Each number is 128 + 32 x the weight over its row's rms, rounded and kept within 0 to 255. Layers, rows and columns count from 0. Numbers have three digits each. The size before them is the row's rms in percent of the matrix's.

# up: layer 10 MLP up, 1792x448, rms 0.0572, rows 1343-1395, columns 112-167
# down: layer 10 MLP down (transposed), 1792x448, rms 0.0413, rows 1343-1394, columns 112-167
up1343 104:131119096123150151128097121099115151182180094082099133118184160108154155101112101138167135133087116141179168089092173119017172101080067139112127109081172046093146120159
down1343 111:117088106127146118133080137131115105131114100080110128104170191111167151126164111074154135100108166161158149109151156107082159192144091159180122163174195082153082172123
up1344 100:036128141119101162105184172147064098117106104151094160143102067158160152108150168140177075139120103126156140110147139136102144063124115159122114110089143147151064157128
down1344 104:101146130120126158142141190179092096133142161129111109149153085168108098066106127161138154094144114166223102143100130205050099096075111115112158077139104118146113145168
up1345 088:094107187109125091119133173107119132119113162068083114155147133166146129117096222140195092059191131193190123066065222151169112081107102143150119147107093127142111142111
down1345 089:074127186088108117041121147121171095151116114142085096139070123163145047105095152111145131173136153098150074148134125126114162100132113123125117078105143220136114134066
up1346 094:124117134170089147147153177091052171133116125104124149197112123115128078121112123125115142114168119147150107122165108149141137132093101108100146160136133042115140128064
down1346 096:137140185085149127122078072150102074133120140145153121120128149151090164116149115111185136134130184162053148124124137111187158157162091130168117187145175158109114151125
up1347 102:119184118115110123084071090120096121145113129087177123144099115160114089161134154076142109216159100109129132096098170134140146085114156118137098180136226097140078115126
down1347 101:132104139118159108087183123114175110116132109128125111080150148146124121175117143116145080173161100139148097121107126155085148147093155164105173130109099132090181128136
up1348 104:130175151146118096119061127135095202079133093125132132064129119100135120152116155159154182135110087125080124176144128112174107119123098139080088130115159109139109115160
down1348 109:174126075117132103119126115079099082145102140097149122158131143159154150098187131183121107145097149097094090164100131153104194119167129136180116166089115095126138122128
up1349 097:139144162089119081101156134083108152086072093093124166118146116135111151105134152176176133096159141150134168142091096177102152113118120119055134167137135090071113140155
down1349 095:067019156099161190169092113138165096140092159154089076112096076084034168132104162132095102161140125142162167169132121127150125120102179092134089095142066159189177102100
up1350 094:163067175119107089126112086109162139104103141145072138183155151106152128091145121114131138092160118086124135159123102080110165170133147109123104154151130148054176145134
down1350 092:170200128135146165104121149154081126169130110166119133122121129089117101175093117152147052120118113182103173135117134156106105105078104152174114164109196054169142183121
up1351 108:181180094135102148136128119119109146149057060181117143140132155132111158128176130120110152108072146104170115123167142130108174122132132065118143131166089179082131153088
down1351 111:153131166117174116111092144101122137164121117079140120105149112145112159113105086008112110111131201150138158160146103089108134099088097224090099156112139147137131130120
up1352 099:117113125100098168188191138110144217103146126030123137085132153161175164228112170139077111139131104138130172118116146092075080152108145098111149129130116142142058151113
down1352 099:191119083135165142092078116097140133162117159133117112134100179102128135147165104115179102166110099153130082113124126161096123093069176091192121096086120181060145099097
up1353 089:179174226125136083133080095186095138101081148102177107160160144077153122111135127170153123123063134163102151115062144153160145041137116192126132145139108188129089141159
down1353 093:141177178129072109156133080151098120101103134130192139152106121160113125163150161135124162123127115106179144148163191175097173088126084095180116117099105110105155152117
up1354 103:062173157091141123120145158093156148089187069125109106093122083092145133171128178132194129147157110144158131196124127153106109086136124153152131123097143096181092121170
down1354 108:122134100149133155154147140123144145154118140223117094123135097148175140085127149117088112101101155068058027134154081129086127164120101089110141097159124119083149125124
up1355 094:146134205080117135169108106158156122067107181084123148139118147161126123125169126182108119121089166082153140137153096098092082114117175100174095084074082112095199194101
down1355 094:106110112131184129069145139113091095154174150190163159180100128095149182124138095109229182151121117133132163090147123187083188106153079173119153192143143107101143110101
up1356 097:178139133127089158117188108104100160137138090139117147149133156135189124182157142041124113129148070145144171138112132160068137112087123084107080124139164167134125108074
down1356 093:161157132114168120108086116141113102147106141127195100132051168082139126067079115140130137076144090089096137059156114082107175187130067140125160108175125107141209134195
up1357 093:119119077126127162065083096123109101108156135138094139078148118066120126104082133084159082096156084172078123100185095111176106120134098091111170147150109129138146148108
down1357 092:172177156089182113121129179105180113174084113126137112154153119113096198186131041118106130097133133154133166140115137117118115092113158149117093129132119093117110117178
up1358 103:115119208182126115138139139150131138099105055166130132137105151173156085175175116117161176125151127117105157157137178130126160084179161121107139165098173143083153167149
down1358 102:125143090129092147105110162116156124120133183133116130116176098135157142172156137146109133142109148103150105096147153104111129113190109199068131174172177216103114132099
up1359 100:156100139135101173179160096118083124165114165106162156118130122128185115183141089166151133118114110097135119097080158122137149107092068121128130138120089151110159089181
down1359 093:085165087149124075152181107102147143162161141101146182141110130141123103146192146077156148137101062182102199094130111151145154085096143116069077154105073186124189124129
up1360 100:152113196155114083165116106181174166145170123138150161180134115102136128108152146116162087149107198156188173098097145106118150141105145144099129199128166121101134108151
down1360 100:142092162101144188127109175146139154174140151165181151095157129117122175121167078119095102141088166149081183132108138090159104133116154176162155129090141067146089146142
up1361 096:156103151092164129137132098126101171110095088117110128093149026138087151148073120075119165086114139140136126107113106100135118117038115090145092143114124213114204114163
down1361 101:127125169112098126096132130148118107163147186093166115147085138065157097132137119114105171163117151136129040092097047109070155130126129193091204096162149138082147101108
up1362 094:086100155130133151096100135134173121191144133145097122125123144198128162104127169075103119165139106159122178132101155146061104054080093108101111131101154153131097080137
down1362 098:102112088155187108153131107057115112135146121138131184111125122116093161158104150178094126097115142082129083112121137104173146150145147136204154171086091133097136150090
up1363 101:161094126137091078153105146121142124098110119166129176120078124186125168149127121161131116097098110158130136116067101164157152078120148077169137116067117168064105105136
down1363 100:120148085055138123145154107073165135137190114170095151196156171149135105127135153136119156094138158194125166107072103199008162118106107157110086159038109156081132122085
up1364 103:084087135130143099092141133104138106104215113074114146142153124178119141095091098082154129146168117143161146162177110135100217143124060102107082156108152091139132127094
down1364 106:153131116095129144109138135156136142091149128062162125138074111153105149084140115226124131116154146085127142155062099098110142101089137145027129060093114126117130157125
up1365 101:123143157110159142055086127073087120058155146137069107145149086101162118090101159115081114115187109153135113137127145175113158107118178171071165213078099107111144139110
down1365 103:121161166141180131079139110084159155150154087137093138106129193092180156188084092118119141097121115128101083144192077145070149167103162146108110162146113107106145098143
up1366 097:132139077182169107162128161126125136118201100124123114148217119198110119156066104124138144096178178176172143099160124133078124123053097164170192167054074078085162137140
down1366 098:070199149104111189101213101144102128177122156095065120105147100128123142087097147104123114158161175109149164132128150132169143130141069110097162168154075098085215137149
up1367 098:047128188106165126066117120142139182076112064134127184072157147146137160122126142119166152129087148142162115123086146132081145136115111122154147138164132092167121130146
down1367 103:182206080106076096170158144165157088114124134131138137135139133104163131208169129115131102136158145158132141136140119176105105088110101173142145127115147078187103118147
up1368 099:154163147149144122108109165171072126108121156133094078146156133123175114139059137142108119118163105102146133162110163156082152112132119101087078136108099119189164159089
down1368 101:151150087152131117143140140101166189168103149148146110108177194159140145210149156166166172086208134154156099147134084145117123110107079130144170140109117151140083087129
up1369 091:133158138123114129167169110076083153113150172037122115126125178100112107136024124172119096145152076151151123107162131173146111129169086111118117111100117153100180114132
down1369 091:070121150142097140110121160131150165169150107134134161115101141134143123093144131176178151141092134125091095114087201116175130163083116079125136123096110130153098118130
up1370 101:177103127113122102143124105150150160145100128085101120098103162117113149145161123109130161163157109123180156066120156152132126061123050129162093144100157082137160125089
down1370 105:124165141091172130152098106183200103100146183091174117133181115186149132198141100128105123130160156133053070104064195093125103115160100150121144163153165091130092116126
up1371 101:124133162129160092065126129111162181091110113168113129145160124087101156127073173152125084120134148139143099117134148077059114127088079105086128126108132112048129101092
down1371 091:174142127132094145149124140066102128164144099074204112121135086135126135131133164127072140176148144172140128110072155139148094108128186111143173143146167033155107163086
up1372 097:131087120137140166157064104105088137139130081126186136120140111127149133134152155100143167178210129136136084088063113166107133134117103147115137147061125102124096126124
down1372 095:167144103108153076142176163138164126109147084122117119168171145139131152193183142106097133084034141163101197140116153122061085103168153069105111139123135137109130103158
up1373 097:081159123106198128081147102084097172125087113115108085107104080176127113137133103072181081101150071119167138134128161102150141168157157164175079106150119167117093131138
down1373 100:188087162143047168156109153157110071167139234167084130131153113131110101103163150160123134093109143080085140129160169156117105113142124114040167107138141125142127137150
up1374 109:139096157115132166125129110077109119117125110148120126139107147087138123113163143097111120122134153111190177151099160167134165092066097122136154196130143149126115141131
down1374 111:130081132116103172156149173104133112130107187143145047082132145122125132095090127183132180142122109139179138096108107137142125107143150113148189105087107084183206179124
up1375 101:130190130078090101095156142105142122086110134158144115116141153205168125141171127106161095085118104197119078123101147122042118114123147145079147211146136180100119157128
down1375 098:170139144107155131068117138169121156113135058163114182138153098085102136124094100125207095150141133141081076155210177144106069133067140118184140133080051153101155055148
up1376 095:138129122094172176156128124125061120144159103097174173121148136158138114138127124101122136101110117139141084143093107103131078149131100108155153133132099111086121090157
down1376 094:138118077118131127169067146129124094111108114157106158092126106170176174105151113157122095161163124146194168132153140084104114126154107142170147153145105096166127084143
up1377 091:141129129140187116166098137106133185127182104095142131078161150095116113129179108126151130130171109119148189171111164124107146113148153122155127123141138135172187037114
down1377 099:147107061160114129170122141122101102131111110137085129135093069128000135155044161129090131102136140151184087132121100135115085046134162123179156210179100156100076090121
up1378 099:137157128101126142090122112175142114092104100161163102157118114141150119153082096065173187102165170135167077159096155151114137157124090099136075099157074115132188135144
down1378 099:098043082118086147139127180129121126144184095083102189137156079129165127180109145186122126125138059113127129130094140064103134105094202135124128121117118129151143159130
up1379 101:084159083104156122115140102055110159110078136149073060075163089102117184105106121157171156066117107113119099165133128104143142081132121148175101126071147183124140070108
down1379 099:154105211129133056150144131093137166105118165140157109105121178161131081100130166137062107134145112119177139144186142166073118167129131117128161176195139125151132232166
up1380 103:086111158128143132120089082173102151087131081124148152050080125130129116192158146124131146141101164167104074109091173114098165128145162088150128162128113112096122145123
down1380 105:129126119162107137120120155082120124083129120119102124131105137112161152132119109168192100103145096159167155127123149094157178069038147163152154160196118158082155072115
up1381 098:091108100170157143158144102081113064132180064109157130166188131118114110160156151067125104135155092093082209154108145149150145158127124186102138112167103175081083107165
down1381 097:153228116122136135163143126108182091146129180102157087101116138134114137133175182176197165120083194115115125115054074108135102195147170128170154119133184126121212177126
up1382 097:181112114163118161144145152166166088132112160133088109084117146140151161129154159147058160155103137115114124058137184157129121111083077109118161139161115141047106100101
down1382 103:111161158111144136141108108091067121122143198171070090124166133131119108111166144092136153033166095108143124099157146125122128105123096153090092088166161171106135128111
up1383 098:175105119137151087080162155143106173184220062117128111138185176159138165109142142101104136104116152102152119170132099157084178108083170109122099102199098106112167041142
down1383 097:130103152147127139137146148092154158146096162090173085119164131139107123083126103095136152140091081165107121131145173145148105141158180135141078094133117162141160124118
up1384 098:140178088133146117131123163160117129107168095102133162093109087140141119140153167046109181147064072084170159120125086183090147069129126185135172151085156135128101114063
down1384 093:149068134127096116136092072138088213132120108145161150150172138121017178207058061160168155160113184116167157130118066121111156137088100143145105125116146048125081159114
up1385 092:109091102175104165084204132128074114094153124110154134101165147172177133161151174127126140118067099119171090159179069112117182112133103184150097145106159084126095129134
down1385 096:136112166096141083134122114144124138131137095140142090118114133146150150131117100146075109181170154124147123132103100110152072121099139159131175089177059166116113121103
up1386 104:124080122135090121128140100117159206152071117143145104043110173117065182097097179180140143141149151174103123141128174177129114178104055161131139133128167106158182124139
down1386 104:113103141137154112132088134139121152116108140129105098157089121119157121087126109140126094123112085134148179143110117103134156152085093083143114134167096157129116146153
up1387 099:094117074141119110098122073054146153170110111131120120110153155160140105122125167155125091069150168158122103115082162141118132152169170097128142160196075115106109162136
down1387 096:134159131179128165106105109190213099155149154141148126214130096108152093143154166111153090179112170110129144137147108143115106135139162119177126122136175172060120119157
up1388 103:154163122059177119092125114091114114119164177108143151138098162090134146146099127091134140115122162158081117170105116120137167139139091102133089162110167186129126122145
down1388 104:089152131171135127154168138108099152115198130142103135076155165072129146121112146116116148135089195162122130149147144149117106089127154081097166134149067158118132098120
up1389 100:106138159132115099138154141171111191086114133104132122136118129149102148138147114105158164123084147070161110110118147163149137143134124113112166152097123179084106112083
down1389 097:142135127120161125133064136101094092135113143120148108147151120116168107124066111078139119145120107175069149107117097093139077122158145099150096156129170088153168069199
up1390 094:115154173175163090181146122118114193151146104139123142132088174081085138170091155132132130164136188109118081143162107135066124111116063086121185125139134153107110136098
down1390 089:137100128098119147118115156173143147104192166111130121119069063172132135118145116156091109123117075121146181132165173120194158153122131119138095127114097129117162169130
up1391 107:157141135179107159134132146094140149087064139104135147120166188184108103089162137114157121133135084157091163137103137151025127159133160121107119167079122141063125089109
down1391 107:172120164136106128096107212122133089180126225182092157139087092091142129102108150098129121137145091064125190138071140102133101121110105137082114092105124151115094132200
up1392 101:084112163120171187133158126169090137156145113132143205100138126137133128135152071078121155154122141122137163121115128113107161117100139166116171181184164099081137179184
down1392 096:167028091114156104149158146183143131157121161100065099127138152104204123174094171093125133136178105160105150126124095113151141067205094142145075065115147151143152095135
up1393 102:175137127105108113146120080043174128095128113099144094184179159129149121105217116142115156108100154116106095100109101163135159156117095109156128129156089140089086141161
down1393 102:161125126134172129092141158169191155128169107154064151180098129160122095170067120155125144183170136157150148134201112148127063077162145152118135099107158139139146065092
up1394 100:204140135151175082155128176082120110057117133161120136129124180204118129145163160119141151161138118145187090111079149167120121154138086112133072206147098096113084196118
down1394 104:105142175140108153062182060099136163119143101106157100100167149138102173146172150145130137089157164162109127184153137163116127106101153106129072138191153158113127163115
up1395 104:058209134156149149110098151171089095109141136060099151158130114131132089051132148144142176134149072170133159078096173170060121142124138145104091153146089137102174100215